Weights of a small transformer language model.
Architecture: LayerNorm before each block, rotary positions.
Each number is 128 + 24 x the weight over its row's rms, rounded and kept within 0 to 255. Layers, rows and columns count from 0. The size above them is the row's rms in percent of the matrix's.

# layer 4 MLP gate, 768x256, rms 0.132, rows 282-316, columns 0-63
size [ 97 102  97  97  99 103 105 102  97 105 100  98  96 102  94 104 102  99  97 100  97 101 101 101 100 102 103 100  88  96 101  97 100  98  95]
[[168  99 111 152  79 137 133 102 157 135 145  88 116  67 113 139 119 158 146 123 190 132 124 155 173 129 132 125 123 123 128 155 101 172 112  39 137 126 180 145  97 101 169 115 137 122  96 128 159 120 131  96 142 141 111  86 144 151 145 154 191 104 127 131]
 [144 124 165 136  90 129 160 147 106 112 115  63 136 156 149 113 100  92 107 141 171 113  86 149  79 134 128  91 125 170 112 126  83 140 108 123 136 153 175  94 162 135  89  84 166 120 109 135 170 139 158 140 118 137 138 120 111  90 121 202 109 131 160 110]
 [ 93 102 123  96 104 115 144 176  95  78 113 158 110 111 135  99 106  87 137 118 129 118 124 103 130 125 138 108 173 154 111 154 133 116 134 141 137 111 107 160 149 135 156 149  82 125 134 141 105 122 137 109  82 128 124 137 130 102 128 127 105 112 137 121]
 [111 163 152 104 132 159 143 177 113 127 137 109  95  87 136 163 145 117  97 104 146  86 102 149 139 134 131 145 145 140  79 144 116 144 111 104 143 154 144 168 111 112 137 155 145 122 128 169 144 135 100 147 118 145 149 159 103 168 153 142 125 157 143 145]
 [116 118 133 131  90 128 107 138 142 154 127 131 140 135 153 159 111 127 109 165 120 127 131 105 120 115 117 116 136 146 107  99 167 132 126 103 130 146 127 148 146 127  38 119 145 116 157 120 128 129 123 141 101 122 134 145 135 123 111 133  85 107 107 157]
 [127 127 112 158 169 123 162 120  97 171  88 143 175 162 182 107 149 121 183 122 113 151 156 175 138 119 148  85 134 167 135  61 129 101 123 108 138 121 126 153 100 131 143  92 160 146 143 127 124 120 155 114 109 115 141 120 121  84 149 109 143 112 149 121]
 [116 138 127 129  95 173 128 102 162 108 137  77 149 126 133 103 128 111 111 119 133  81 139 137 129 141 110 147 155 147 103 114 161 149 151 145 119 128 124 139  99  87  92 163 113 121 156 127 138 101 144 111 131  90 142 118 151  87 168 115 117 160 135 150]
 [130 180 123 154 152 151  97 157 113 109 125 134 164 181 109 136 105 119 147 134 109 140 122 128 142 111 131  95 144 140 111 151 110 119 192 142 101  82 139 158 133  81 142 153 140 112 117 137 146 104 163 145 143 193 137 121 152 121 130  72 121  85  91 144]
 [113 151 127 128 112 162 196 127 134 143 111 112 106 145 136 126 126 173 146 142  86 178 144 130 155  85 126 122 109 132 127 116  97 106 123 149 129 136 169 119 111 101 163 107 158 107 177  85  76 112 137 153  99 149 124 104 120 127 145 172 119 135 136  99]
 [138 144  86 156  68 138 112 110 121 139 144 151 136 116 141 122 143 139 128  86  92 118 173 134 120 117 144 153 132 127 105 112 145 136 122 150 126 159 179 125 134 166 106 152 116 127 111 131 124 120 105  78  74 112  96 145 120 140  98  92  96 141 161 125]
 [114  93 169 163  89 144 159 155 153 118 109  98 124 131 157 145 104 140 136 135 121 151 146  98 144 129  76 118 126 119 118 104 115 126  81 157  98 113 153 177  69 135 123 128 110 111 152 101 114 156 165 113 142 111 134 120 161 150 165 105 108 131 160 130]
 [154 137 143 166 132 104 131 118 166  99 143  86 125 121 173 116 153 118 145  91 126 141 141 126 128 154 148 129 115 160 121 150 112 131 162 120 105 127 100 124 106 128 101 109  94  92 141 110  99 127 124 137 130 108 180 159  97 134  88 135 136 176 107 138]
 [ 77 138 100 124 143 137 129 108 142 126 141 120 115 147 145 122 159 156  73 129 126 122 127 103 144 103 142 159 122 106 107 146  92 132 102 120 153 139 146 155 120 162 111 136 126 139 103  75 115 160 106 151 162 111 155 165 129 109 136 123 154  66  97 138]
 [ 97  89 143 122 134 107 116  71 102 181  99 133 140 131 130 175 167 163 138 115 128 126 132 139  97  55 121 143 114 111  73 137 161 142  95 124 122 123 170 126 151 137 111 153 106 137 121  88 101 124  96 146 107 132 109 141 101 148 128  81 149 170  99 133]
 [120 151 131 142 112 126 135  98 127 139 145 146  90 115 131 139 119 123 143 145 156 111 120 124 123 149 161 119 133 151 132  96 116 145 108  91 148 130 135 152 143 139 144 146 179 142 102 125 110 124 104 127 105 128  81 128  91 155 128 108  96 121 117 103]
 [148 119 118 119 108 137 158 130 150 156 128 109 130 147 137 109 153  38 153 144 152 112  99 117  74 180  99 174 130 122 145 133 158 136  91 128 182 109 150 134 138 119 126 159 125 184 124 151 137 174 134 142 109 139 119 123 122  97 133 151 127  68 103 137]
 [ 86 112 142 106 136 126 110 118 143 160  92 118 127 150 172 148 150 150  79 134 129 146 118 154 134 161 125 155  93 123 112 116 141 112 100 165 114 113 110 183 159 158 112 125 124 132 134  97 101 109 149 107 110 107  92 107 144 120 106 102 104  74 139 110]
 [162 130 141 121 154  98 136 105 119 138 114  93 101 102  66 103 145 126 143 143 119 125 114  88 173 100 114 131 102  75 135 144 128 163 107 137 102 135 130 119 139 127 132 174 106 119  93 101 141  84 127 123 124  87 154  91 100 153 126 145 135 144 127 114]
 [116 128 167  96 144 123 132 100 142 131 102 135  77 112 115 123 146 134 147 115 135 145 100 143 128 107 165 143 134  77  98 124 153 126  70 164 117  82 169 129 107 132 163 130 140 105 132 143 122 141 119 113 151 145 126 132 102 104  99 130 154 114  79 128]
 [149 110 123 121 170 126 134 135 126 139 144 117 125  83 167 144 124 124  95 129 100  87  82 143 129 102 132 101 115  83 109 102 112 141 163  83 163 144 171 143 137 108 107  98 141 125 143 141 118  86 103 177 142 186 155 112 106  69 131 104  85 130  98 117]
 [163 139 115 108  97 121 105 150 144 152 114  73 167 117 127 136 134 111  97 133 130 110 140 121 107 141 149 118 186 105 153 132 153 131 129  88  87 110  82 144 127 125 108 105  85 142 101 109 131 138 107 134 104  98  98 169 121 168 119 116 114 125 142 131]
 [ 97 116 153 132 143 122 165 115 126 153 115 170  96 101 121 129 148 120 172 122 110 158 138 130 171 137 163 140 174 120 145 133 110 113 113  78 163 128 133 169 159 136 113 143 158 150 169 125 122 132 103  99 132 141  88 109 129 113 131 152 101 128 115 167]
 [147 111 158 124  98 138  99 154 130 130 156 139 136 139 148 120 161 119 103 142 119 154 123 132 146  94 110 126 150 123 151 145 144 156 126 136 142 142 103 135 111  92  89 196 149 104 110  86 151 143 169 111 173 126 131 133 141  85 150 107 139 170 132 103]
 [108 136 115 130 116 141 132 104 141 109 160 119 128 120 136 144 137 123 142  73 138 140 107 153 125 194 118 150 137 159 104 157 117 113 112 110  95 143 105  94 169 152 132 122 156  88 129 106 114  82 124 158  98 143 122 133 115 117 100 164 108 162 141 133]
 [170 128  81 119  90 168 134 137  93 131 110 117 126 126 118 110 130 176  98 138 114 121 125 120 173 107 117 119 146 115 116 129 147 137 131  88 119 120  99 125 121 142 150 136 143 127 187 120 126 150 127 119 131 150 126 107 132 147 112  82 107 127 139 119]
 [ 92 112 131 126 113 111 105 168 140 110 139 117 126 146 169 115 131 121 104 149 135 165 155 114 119 135 150 112 125 136 149 127 182 148 194 126 111 114 166 104 141  79 118 139 120 156 138 113 119 113  85 121 132  93 113 125 105 159 154  95 112 135 147 116]
 [126 158 185  93 104 127 115 136 164 152 132  60 153 150 114 125 143 174 111  93  67 157 154 109  90 161 142 162 155 148 125 101 118 115 137 124 127 134 105 158  98  84 140 185 126 100 122 128 141  95 106  94 122 113 141 138 159 151 153  78  90 137 115 108]
 [152 149 164  95 119  98 109 116 150 145 123 120  86 148  96 158 107 120 149 126 134 128 184 132 138 122 182 132 122 152 132 190 111 155 102 129 121 155 151 139 123 155 130 109 116  96 171 158 139 115 131 152  90 103 110 130 126 132 105 118 119 138 118 132]
 [182  91  95 129 144 116 110 129  96 103 128 134 133 127  91 105  97 125 116 120 145 121 152 164 121  87 167  94 132 126  91 149 106 129 146  90 123 146 170 105  88 191 119 115 125 130 156 135 131  85 147 152 175 121 129 112 126 110 111  91 126  81 131 138]
 [159  91 139 151 130 133 142 112 134 117 127 133 158 133  94 152 138 180 106 150 131 138 108 122 102  95 143 154 139 147 100 115 149 122  94 135 136 133 137 165 166 152 103 126 107 127 138  95 129 147 141  97 124 109 137 123 101 183 152 113  74 131 120 130]
 [ 83 116 148 131 113  97 121 124  97 127 114  87 136 125 130 145 141 133 105 111 111 120 126 117 131 182 141  95 123 142 107 157 119  88  62 111 147 109  97  99 155 118  88 135 114 138 109 122  91 107 106 111 113 146 156 118 110 164  95 115  97 115 118 125]
 [105 178 113 137 132 164 110  90 133 130 111 146 118 119 144 130 131 123 157 117 107 154 142  91 121 107 134 138 110  93 170 131 127 120 103 165 156 151 143 125  99 124 123 145 143 110 116  94 135 135 130 165 150 124  82 147 114 151 108 108 120  80 123 152]
 [139 165 141 135 124 126 181  96 143 114 134 148 136 133 120 150 156 141 111 131 104 104 147 127 141 110 109 130 172 115 117 184 149  59  99  80 159  96 142 163 147 115 147 145 128 140 163 118 153 116 160 123 110 129  86 124 131  86 152  99  96 157 121 169]
 [141 142 129 105 131 121 115 138  94 132 132  97 115 147 132 117  80 162 133 121  84 155 142 133 109 111 157 103  78 142  97 119  96 132 131  98 151 107 162 127 112 148 145 141 115 164 138 123 138 114  91 139 139  87 151 149 123 101 132 120 126 125 161 127]
 [132 159 118 141 146  93 112 122 130 156 142 132 100 126 131 116  88 117 101 146 127 134 126 100 138 163 140 100 128 155 128  91 136 169 148  97 171 137 151 129 144 124 133 167 127  82 153  92 166  87 123 151 152 111 167 118 144 149 130 116  95 150 134 122]]
# layer 4 MLP up, 768x256, rms 0.14, rows 282-316, columns 0-63
size [ 92  98 101 100  92 104 107  94  96  95  99  97  94 105 100  99  97  97  98 107 100  98 111 105 100 107 101 105  93 102  98 101 102  99  91]
[[153 116 129 128 134  98 124 138 103 148 179 130 117 105 120 137 120 136 111 113 150 133 154 179  89 102 137 147 127 152 140 147 123 124 111 142 141 113  71 149  94 165 112 111 144  83 118  88 120 161 137 136 133 119 141 149 129  83 129 127 162 104  98 128]
 [137 155 125 114 134 132 161  89 134  66 107 173 139 118 121 110 165 157 143 142 108 129 131  72 116 103 152 112 107 124 113 135 147 139 127 154 123 144 164  98 140 117 137 131 117 127 123 119 119 112 107 120 150  83 122 108 140 114 152 136 123 136 111 131]
 [131 152 116 147 164 135  95 163 141  90 124 110 159 146 155 126 102 143 124 167 159 151  78 110 129 129 139  94 197 158 104 152 148 142 154 147 102 100 147 114 132 121 120 116 147 151 111 102 131 127 180 100 130 128 149  97 128  93 117  95 117 103 154 136]
 [133 180 131 129 145 107 152 107 109 141 135 125 112  77 122 112 112 108  70 117  95  93 117 121 130 104 159 125 165 156 131 117 127 127 132 125 144 135 150 160 112  95 130 150 136 111 127 174 150 139 114 100 153 108  99 161 145 126 131 120 151 141 124 164]
 [132  98 161 175  75 133 133 124 155  79 122 128 132 136 114 149 158 129 118 156 138 149 140 154 138 149 136  92 113 157 140  89 110 146 121  83  91 108 160 153 125 128 108 130 108  78 111 155 154 158 124 139 123 126 138 157 126 100 124 157 106 129 104  97]
 [ 98 129 129 138 123 156 151 119  97 136 157 144  94 119 162 124  96 150 132 154 147 112 106 105 117 111 121 163 148 139 117 145 109 135 138 146 125 139 144 162 121 130 115 120 140 123 131  93 139 102 123 155 121 106 111 141 146 113 149 131 115 113 107 147]
 [127 119 136 131 150 127 121  91 147 132 163 141 134 178 125 119 107 117 131 136 169 122 125 115 168 144 128 155 141 112 115 205 134 144 100 117 105 134  92 137 106 195 106 130 165 128 143 115 142 131 128 148 139  97  83 127 112 105 122 140 125  89 151 153]
 [136  96 136 154 122 142 131 140 122  90 131 111  88 112 165 142 129 153  68 126 147 137 100 134 130 127 170 119 111 149 147 135  66 139 113 169 164 147 124 102 129 173 150 143  82 123 151  91  98 150 131 109 153 100 115 140  89 160  73 142  86 118 167 109]
 [131 117 125 109  81 163 143 124 145 104 134 130 137  64 124 135 153 128 130  70 126 126 127 140 111 145 146 146 109 123 126 135 127 124 115 129 151 120 115 148 125 160 128 167 120 139  75 147  80 124 136 102 141 145 143 122 121 158 134 140 137 152  94 117]
 [147 135 117 176 167 141 130 153 114 111 167 161 191 119 108 126 165 135 150 117 123 127 124 102  93 139 134 111 144  91 110 135 112 163 118 136 135 151  98 145 139 115  85 118 166 142 155 120 127 130 135 136 121 111 122 120 104 139  93 117 117 100 144 107]
 [136  92 119 113 140  92 118 141 143 123 102  79 117 133 139 114 152 133 135 137 124 143 117  99 109 150 115 134 161  93 118 130 126 169 146 155 124 131 133 114  93 114 127 160 133  68 112  97 142 110 131 104 102 108 160 175 161  94 111 106 132 122 116 163]
 [ 98 151 126 140 168 162 118  97 154 132 135  98  96 152 148 138 131 130 120 158 106 122  97 130 125 133 112 116 113 158 153 129  87 160  83 129 155 133  77 183  99 106 127 157 131 115 156 202 159  93 151 125 106 160 136 144 122  82 175 134 159 148 139  92]
 [109 115 136 124 146 127 103  97 125 115 140 143 200 153 162 118 141  84 136  93 123 130 116 132 107 122  63 161 152 129 114 143 107  93  96 167 183  94  65  92 106 120 143 156 134 123 139 139  83 106 132 112 139 126 117 123  91 146 176 128 127 130 177 136]
 [169 117 125 141 104 142 112 128 151 119 139 126 109 147 121 156 116 129 108 124 125 161 122 137 156  90 143  69 120 107 127 150 104 163 111 127 123 131 156  87 147  93 109 125 118 161 120 103 115 129 141 112 101 161 140  80 131 151 181 141 126 124 136 125]
 [ 99 153 171 105 111 141 135 119  81 112 153 116 104 122 156 162 108 138 160 106 155 127 111  97 118 114  76 119  90 124 152 127 109 165 121 163 167 121 130 116 164 121  86 160 143 119 123 121 100 138  92  77 124 162 102 126 117 146  81 138  75 134 142 125]
 [139 125 161 124 149 153 130 152 139 117  80 152 108 116 186 123 137 106 152 133 145 111 133 157 166  81  88 142 158 140 134 138 114 126 167 190 165  97 112 128 108 119 103 147 143 108 106 131 109 100 125 179 153 103 160 187 138  86 131  95 151 144 139 105]
 [145 127 136 146 169 153 179  83 177  89 139 113 114 130 126 100 135 146 120  99 117 149  91 118 118 127 137 107 133 139 120 148 125 139 124 171 126 154 112 115 158 112 111 128 132 124 109 141  91 107  88 103 119 136 145 149 150 131 169 122 124 122  86 141]
 [135 175 141 150  93 161 113  90 139 135 119 130 129 121 152  90 129 143 129 117 144  94 143 162  92 114 115 131  93 121 137 144 164 138 149 125 137 137 128 109 139 113  69 132  97 148 138 158 159 100 200  99 156 145 143 127 184 114 156 159  99 107 158 108]
 [116 134 113 120  94 131 139 154 100 132 135 132 147 123 156 161 133 142 122 139  94  94 156 141 139 105 160 115 113 181 138 126 117 145 151 110  89 173 134 134 173 123 134 142 130 136 163 115 113 152 106 149 139 137 116 107 140 143 163 123  84 151 161 123]
 [144 151 139 155 126 118 123 188 145 153 110 125 134 150 118 118  86  92 148 145 131 141 104  68 127 125 131 163 151  51 167 121 147 144 141 148 122 117 116 129 160 132 108 138 135 151 120 109 117 130 125 163 143  78 153  93 126 114 187 138 113 143  91 137]
 [159 146 135 110 167 120 111 127 161 155 122 180 144 129 184 132 129  70  99 136 125 122 129 107  63 108 114 111 108 150 143 130  97 129 160 116 130 138 100 169 160 135 142 136 143 133 120 125  95  80 134 128  74 147 157  67 151 139 134 150 136 140 104 148]
 [130 117 124 122 159 141 119 153 118  95 144  90 126 169 127 104 114 126 143 120 151 177 103 152 151  91 171 140 132 139 131 101 107 138 100 111 113 134 129 136 165 152 138 142 156 124 128 147 115 126 108 155 115 128 146  99 130  99 140 123 112 112 129 114]
 [137  96 114 140 113 129 120 148 108 130 152 131 133 159 130 125 152 101  94 118 149 164 126 103 119 129 118 126 162 172 138 148 120 153  96 167 159 118 105 126 142 116 121 122 135 139 100 135 141 103 146  71 125 114 116 147 150 115 110  99 130 116 161  89]
 [114 151 112 133 161  85 119 162 152 162 123 128 124  80 124 106 154 210 115 141 141 159  97 145 118 159 104 139  90  90 108  90 128 146 142 146 170 103 136 144  78 123 126 108  80 123 118 124  96 131 164 108 136 159 154 130 113 101 135 134 137 132 115 144]
 [149 130 122 159 115 149  52 130 124 117 146 147 151 114 124  97 140 113 141 125 120 139 107 124 110 113 147 141 101 118 134 117 117 122 156 201 131 116 128 110 112  86 116 125 141 170 166 136  92 129 131 130 140 148 125 100  94 118 146 153 151 133 100 159]
 [117 123 143 145 114 133  83 166 163 116 124 144 119 100 151 173 113 104 119 133 155 129 148 143 107 127 178 102 124 132 128 124 147 112 129 106 161  96 143 113 130 164 119 140 116 134  94 110 159 124  98 161 118 152 133 106 116 132 144 109 126 130 117 159]
 [118 115 151 126 111 117 154 107 126 103 126 135 110  99 135 144 132 147 114 125 112 177 102 141 104 120 152 132 154 123 135 117 162 147 103 151  76 124 118 114 157 112 107 148 109 104 113 108 146 145  64 113 141 114 135 121 134 134 137 107 110 155 132 138]
 [109 104 106 109 144 156  73 120 177 132 120 149 125 162 124 118 158  78 129 125 100 139 132  88 142 189 137 125 108 167 145 146 117 138 142  98 118 129 120 118 150 136 154 158 141 131 136 132  93 130 146 130 145 150 111 153 117 105 139 179 133 141 125 121]
 [128  90 130 128 113 126 104 165 153 150 120 164 147 114 110 168 132 113 120 113 120 109 130 103  94 172 114 119 129 151 105 151 113  98 116  93 141 112  76 131 151 110 131 128 117 147 127 127 126 155 127 124 163 111 114 124 174 157 156 128  77 143 135 157]
 [122 118 130 139 150 121 100 102  96  99 157  97 154 129  75 133 118 146 133 140 123 162 107 116 107 138 133 132 165 122 184 104 128 100 123 136 123  96 115  93 146 157 117 108  60  99  75 134 109 160 140 158 146 126 135 133  70 112  98 138  79  93 138 126]
 [152 108  93  75 145 108 139 126 137 136  89 138  79 173 188 137 168 172 149 147 105 117 104 130 104 136 152 133 127 155  92 129 133 173 171 133 150 120 118 147 123 109  97 104 136 116 152 159 145 108  99 124 127 156 116  97 127  76 166  78 141  79 141 106]
 [157  90 114 149 125 125 142 191 106 100 161 126 166 143 144 186 122  98 123  79 110 146 154 124 110  86 144 134  69 115 118 157 130 110 157 132 141 131  83 162 127 120 139 156 129 125 166 160 105 153  98  71 135 111  95 103 126 200 124 163 152 150 109 112]
 [ 92 142 132 108 131 132 177 148 152 104 126 150 142  99 121 152  66 106 145 117  97 154 120 141 142 138 172 121 147 132  91 138 121 161 175 109 148 104 107 139 161  92  96 136 119  84 110 155 191 145 117 114  80 101  93 102 126  97 145 195 112 129  90 132]
 [114 140 130 110  94 103 116 119 139 158 133 108 121 164 126 107 121 170 101  99 144 102  68  97 129 165  98  90 133 108 170 132 140  91 115 131 155  97 116 116 161 121 138 116 131 115 127 183 144 133 133 141  79  97 106 134 119 174  98  94 151 158 112 102]
 [168 130 115 121 111 120 120 124  97 114 159 125 142 140 133 121 141 156 137 131 151 106 155  92  94 149 103 158  83 154 144 106 149  89 102 128 131 127 124 133  90 148 186 110  96 158 124 114 137  76 135 128  92 157 140 129 132 133 115 140 105 134 144 129]]
# layer 4 MLP down (transposed), 768x256, rms 0.0753, rows 282-316, columns 0-63
size [ 98 103 101  96  96 104 104  98  97  96 104 103  93 102 102 100  98  99  96 105  99 104 107 101  99 102 100 103  87  97  98 101 100  99  89]
[[ 98 144 128 126 118 125 135 121 122 146  58 155 146 143 116 132 123 144  76 138  95 139 112 119 139 169 122 121 122  82  98  93 136 142 145 104 124 146  97  85 124 133 141 167 116 124 163 137 155 106 143  83 114 147  95 126 107 166  98 111 111 108 144 143]
 [113 110  96 117 152  98 148 131 117 152 124 173 102 145 151 124  94 122 112 158  73 157  96 132  80 135 129 147 117 117 150 101  72 128 103 133 158 134 106 148 134 131 105 128 135 133  49 147 120 113 153 143 134 148 144 109 114 102 135 119 107 110  97 132]
 [133  99 166 164 136 155 165 108 149 139 137 149  74 124 107 124  88 135 166 114 104  93  97 110 141 120 138 149  96 100 122  92 117  55 133 118 134 116  98 137 131 146 115 167 108 129 111 149 172  96 169 124 121 140 108 135 169 118 110 132 151 132 101 143]
 [ 99 137 108 113 105 123 134  89  94  77 150 119 153 152 103 160 132 141 130 120 143  96 121 138 141 133 155  97 113  77 173 127 171  75 160 159  82 136 121 125 142 148 136 162 173 114  91 117 128 127 116 106 125 162  91 110 159 160 148 145 120 126  90 128]
 [102 105 127  96 137 161  95 137 155 166 119 151 114 157 146 119 112 139 124 139 153 115 114 160 133 129 172 139 124 115 124 109 142 146 117 126 131 156 112 106 136 139  54 132 117 146 119 117  77 133 128 136 154 125 133 142 169 139 144 125  97 138 164 146]
 [134  93 111 144 171 114 145 106 130 142 109 109 159  97 134 118 127  65 139 125 121  77 118 134 130 144 140 106 166 132 132  78 184 122  70 110 143 126 113 148 176 164 133 108 165 162 147 126 128 151 158 131 148 140 118 107 160 116  99 161 169 162 147  97]
 [144 140 158 144 143 117 113 150  89 121 122 110 173  88  96  55 159 146 142 133 147 135 149  99 129 106 128 119 150 135 163 152  90 126 171 124 126 126 107 136 112  53 120 130 120 123 154 148 145 126 119 112 120 135 112 167 138 150 157  78 105  86  85 130]
 [165 133 109 133 142 153 128 126 103 150 123 108 159 148 105 105 120 144 158 117 110 237 126 147 155 110 109 136  87 136 145  72 110  80 150 106  87 131 122 159 108  90 129 101 160 142 136 123 158 101 104 162 147 109 125  96 161 137 155 111 130 122 122 153]
 [113 133 159 114 110 149 187 145 128 105 126 122 129 175 159 139 114 132 124 140 127 151 151 116 126 126 161  77 167 106 148 114 129 137 132 140 115 117 125 121 137  92  81  92 115 126 137 129 108 146 100 185 111 140 130 144  94 131 132 140 107 160 126 154]
 [131 135 142  70 148 126 144 115 117 108 143 110 152 134 123 118 158 103 106 159 147  57 139 139 135 126 123 128 133 177 120 171 147 119 163 158  86  73 140 141 158 168 122 151 143 137  93 165 150 190 140 138 149 151 119 117 109 152  98 123 142 118 118 117]
 [127 141 109 152 123 141  91 145  92 125 133 139 127 155 116 102 120 113 132 125 136 110 132 147 139 122 179 115 134 161 153 141 120  73 128 103 161 153 134 153 148  89 160  91 160 148 158 176 179 166 112 134 193 127 119  85 141 128  91 161 163 130  77 100]
 [149  80  95  89 117  68 137  92  94 147 145 115 164 143 155 102 149 149 115 106 125 101 143 114 124 137 120 122 134  93 160 185 119 122 130 126 123 115 134 138 145 138 139 130 111 169 121 132 142 124 150 155 140 109 183 131 150 129 127  97  81 111 135 150]
 [201 145  73 139 197 160 188 148 120 144 110 112 144 109 101 107 131 169 108 157 135  97 111 144 140 124 159  88 106 171 155 129 142 161 134 118 109 132 147 164 100 151 107  73 110 106 122 131 146 153 155 141 115 106 118 159 130 111 159 133  91 117 151 135]
 [148 167 122 108 120 142 128  81 100  99 163  86 127 145 115  74 142 101 112 122 129 106 166 107 119 146 116 121 108 112 159  94 176  96 114 126 137 115 142 157 150 115 187 116 125 128 117 130 128 112 121 128 126  93 147 105 140 101 170 105 165 135 131 136]
 [171 148 117 116 165 101 155 113 178 120  83 105 144 156  93 105 147  99  96 177 142 116 117  88 120 133 154  87 134 143 171 115 161 139 110  96  76 142 140 122 135 182 132 126  98 139 138 158 157 112 141 130 134  84 120 123 102 138 119 125 149 140 104 136]
 [138  84  88 131 136 119 153 137 128 164 114 134 144 135  98 170 113 160  98 149 120 145 116 167 107 122 155  91 117  59 137 134 161 112  84 104 112 122 146  95 150  99 154 143  92 136 146  96 117 121 163 146 124 138 120 117 154 126 181 152 147 141  85 125]
 [100 179 113 108  96 123 102 123 114 162 146 115 125 123 131 167  87 133 138 137 147  78 137 125 116 147 114 164  80 105 114 106 129 101 148  92 104 135 142 113 117 168 137 119 144 139 113 127 151 150 160 137 166 163  71  92 106 155  88 144  74 142 114 131]
 [122 114 128 116 150 168 159 128 160 144 161 121 105 146 147 106 157 129 111 127  97 165 135 134 110 143 102 133 107 168 109 169 115 119 106 170 136 115 141  80 145 122 150 135 134 149  92 123 110 139 137 141 125 124  99 143 112 138 123 144 138  87  94  98]
 [118 101 121 150 140 180 151 153 105 162 132 109 155 125 128 138 133 134 140 139 133 138  90 123 110  50 112 137 110  97  98 133 120 108 109 119 141 111 159 139 105 146 116 139 138 108 120 169 138 103 173 142 135 142 125 158  92  76 118 138 162 121  92 144]
 [133 166 173 107 111 111  92 111 175 109 172 113  72 116 106 116 126 133 142 121 141 114 116 114 142 111 137 155 111 146 163 137 126 115  97 136 134 131 149 137  81 107 137 134 113 140 142 169 130 119  85 116 150 124 126 188 134 120  78  96 126 101 108 121]
 [114 114 123 125 144 109 148 110 123 116 113 103 139 166 146 120 132 145 117 124 134 128 120 130 164 135 143  72 102 118 117 154 133 120 114 161 138 150 148 108  78 140  95 159 126  83 154 136 105 122 121  74 118 106 148 130 105 138  93 133  97 156 167 135]
 [114 135 158 136 133 113 110  96 139 121  94 117 168 121 130 122 111 125 138 118  98 114 143 175 164  56 113 138 161 123 136 106 106 156 126 162 109  94 126 145 108 149 118 137 124 135 102 165 125 127 101 139 148 120 110 156 122 102 187 115 117 113 129 114]
 [182  89 130 129 127 133 170 139 162 170 135 161 128 137 112  65 106  96 157  86 171  81 153 148 134  93 138 122 139 139 141  71 125  99 143 117 131 120 115 126 115 159  90 118 148  93 146 137 176 132 163 138 137 131 126  80 152 143 155 103 164 152 164 120]
 [124  92 118 139 143 135 148 102 128 130 155 157 146 154 135 116 158  97 130  82  89 189 105 155 180 172 155 177 124 118 127 119 109 146  92 118 150 147 103 123 124 102 148 112 113 104 186 123  93 140 103 136 162 144  96 117 151 134 124 133 147 129  79 161]
 [148 138 112  73  94 103 139  95 149 194 139 153 116 135 102 142 115 123 127 132  87 163 143 131 173 165 109 108 140 165 106 159  96 125 121  75 130 145 153 100 146 111 138 191 133 106 125  97 175  83 124 156 136  71 142 164 100 151  94 105 142 180 136 104]
 [119 150 137 122 136 135  84 160 149 103 114 156 179 149 120 162 133 128 177 150 130  87 149 157 147 134 112  87 129 133 139 135 114  87 130 110 143 116 145 157  80 169 120 103 149 158 141 121 136 161 149 116  98  81 116 146 114  99 133 134 127 119  67 119]
 [141 129 151 157 105 125 126 153 108 135 100 106 190 137 177 108 134 132 149 168 130  96 167 119 110 107 124 148 107 112 140 122 147 114 138 155 149 114 155 133 145 128 112 138 129 150 152 105  91  98 111 152 131  97  84 105 104 108 160 156 103 103  98  87]
 [144 150 149 140 154 131 161 124 138 164 119 103  87  87 155 157 138  94  98 169 100 199 130 139  85 132 163 146  81 110 155  96 148 130 125 150 107 141 141 128 114 138 131 127 159 116  91 134 112 136 106 144 122 145 120 136 129 126 178 149 133  98 108  91]
 [174 151 104 125 148  86 138 151 113  87 168  91 152 136 143  90 120 109 149 119  81 165  95 123 161  94 131 101 124 112 114 135 137 135 149 142 131 133 183 114 103 156 116 125 147 104 170 126 131 118 144  95 129 143 136 136 141 110  98 134 150 122 117 134]
 [117 102 102 142 132 117 147 128 137 123 103 141 130 158 133  99 116 150 100 143 161 129 120 112 158 118 126 153 122 153  89 151 120 148 153 130  91 157 129 166  94 119 159 143 200 159 151 119 140 115  90 120 168 126 150 114 147  96 117 146  93 132 147 117]
 [127 139 188 169 104 141 150 129  99  82 144 117 159 132 118 142 153 140 115 135 115 175 158 124 141 159 106 116 130  70 167 120 119 135  89 140 148 125 127 107 187 134 135 120  81 119 114 140 120 125 119  95 124  56 145 160 148 119  79 119 136 143 139 125]
 [110 124  84 110 110 106 124 136 145 109 154 116 113 101 100 152 130 128 137 124 140 129 142 146 146  76 108 183 147 175 143 132 125 110  98 105 155 153 105 112 141 127 112 152 138 130 151 135 131  81 110  99 143 108 131 118 137 130  96 123 143  94 125  67]
 [143 156 155 114 133 102 127 143 144 143 145 120 134  96 135 140  86 132 132 123  90  24 134  90 145 142 107 122 106 152  90 155 121 109  89 118 137 121 124 172 119 134 179 173 153 127 110 153 136 144 105 130  99 130 129 137 110 122 110 112 130  99 158 163]
 [136 132 135 173 147 145 120 118 137 150 128 118 151 162 137 162  88 145 117 103 102 109 149 132 123 107 101 130  90 135 107 151 162 142  96 111 150 130 113 111 126 161 155 126 116 144 139 151 101 118  91 123 148 108 161  96 102 139 118 154  90 112 140 155]
 [ 79 119 138 133 163  91 108  97 134 108 113 134 134 144 144 181  59 113 136 130 121 198 117 135 161  96 148 119 127 135 139 127  97 166 142 114 128 117 123 112 124 133  95 132 118 103 118 142 153 104 138 153 151 101 133 118 114 138 145  98 144 122 136 130]]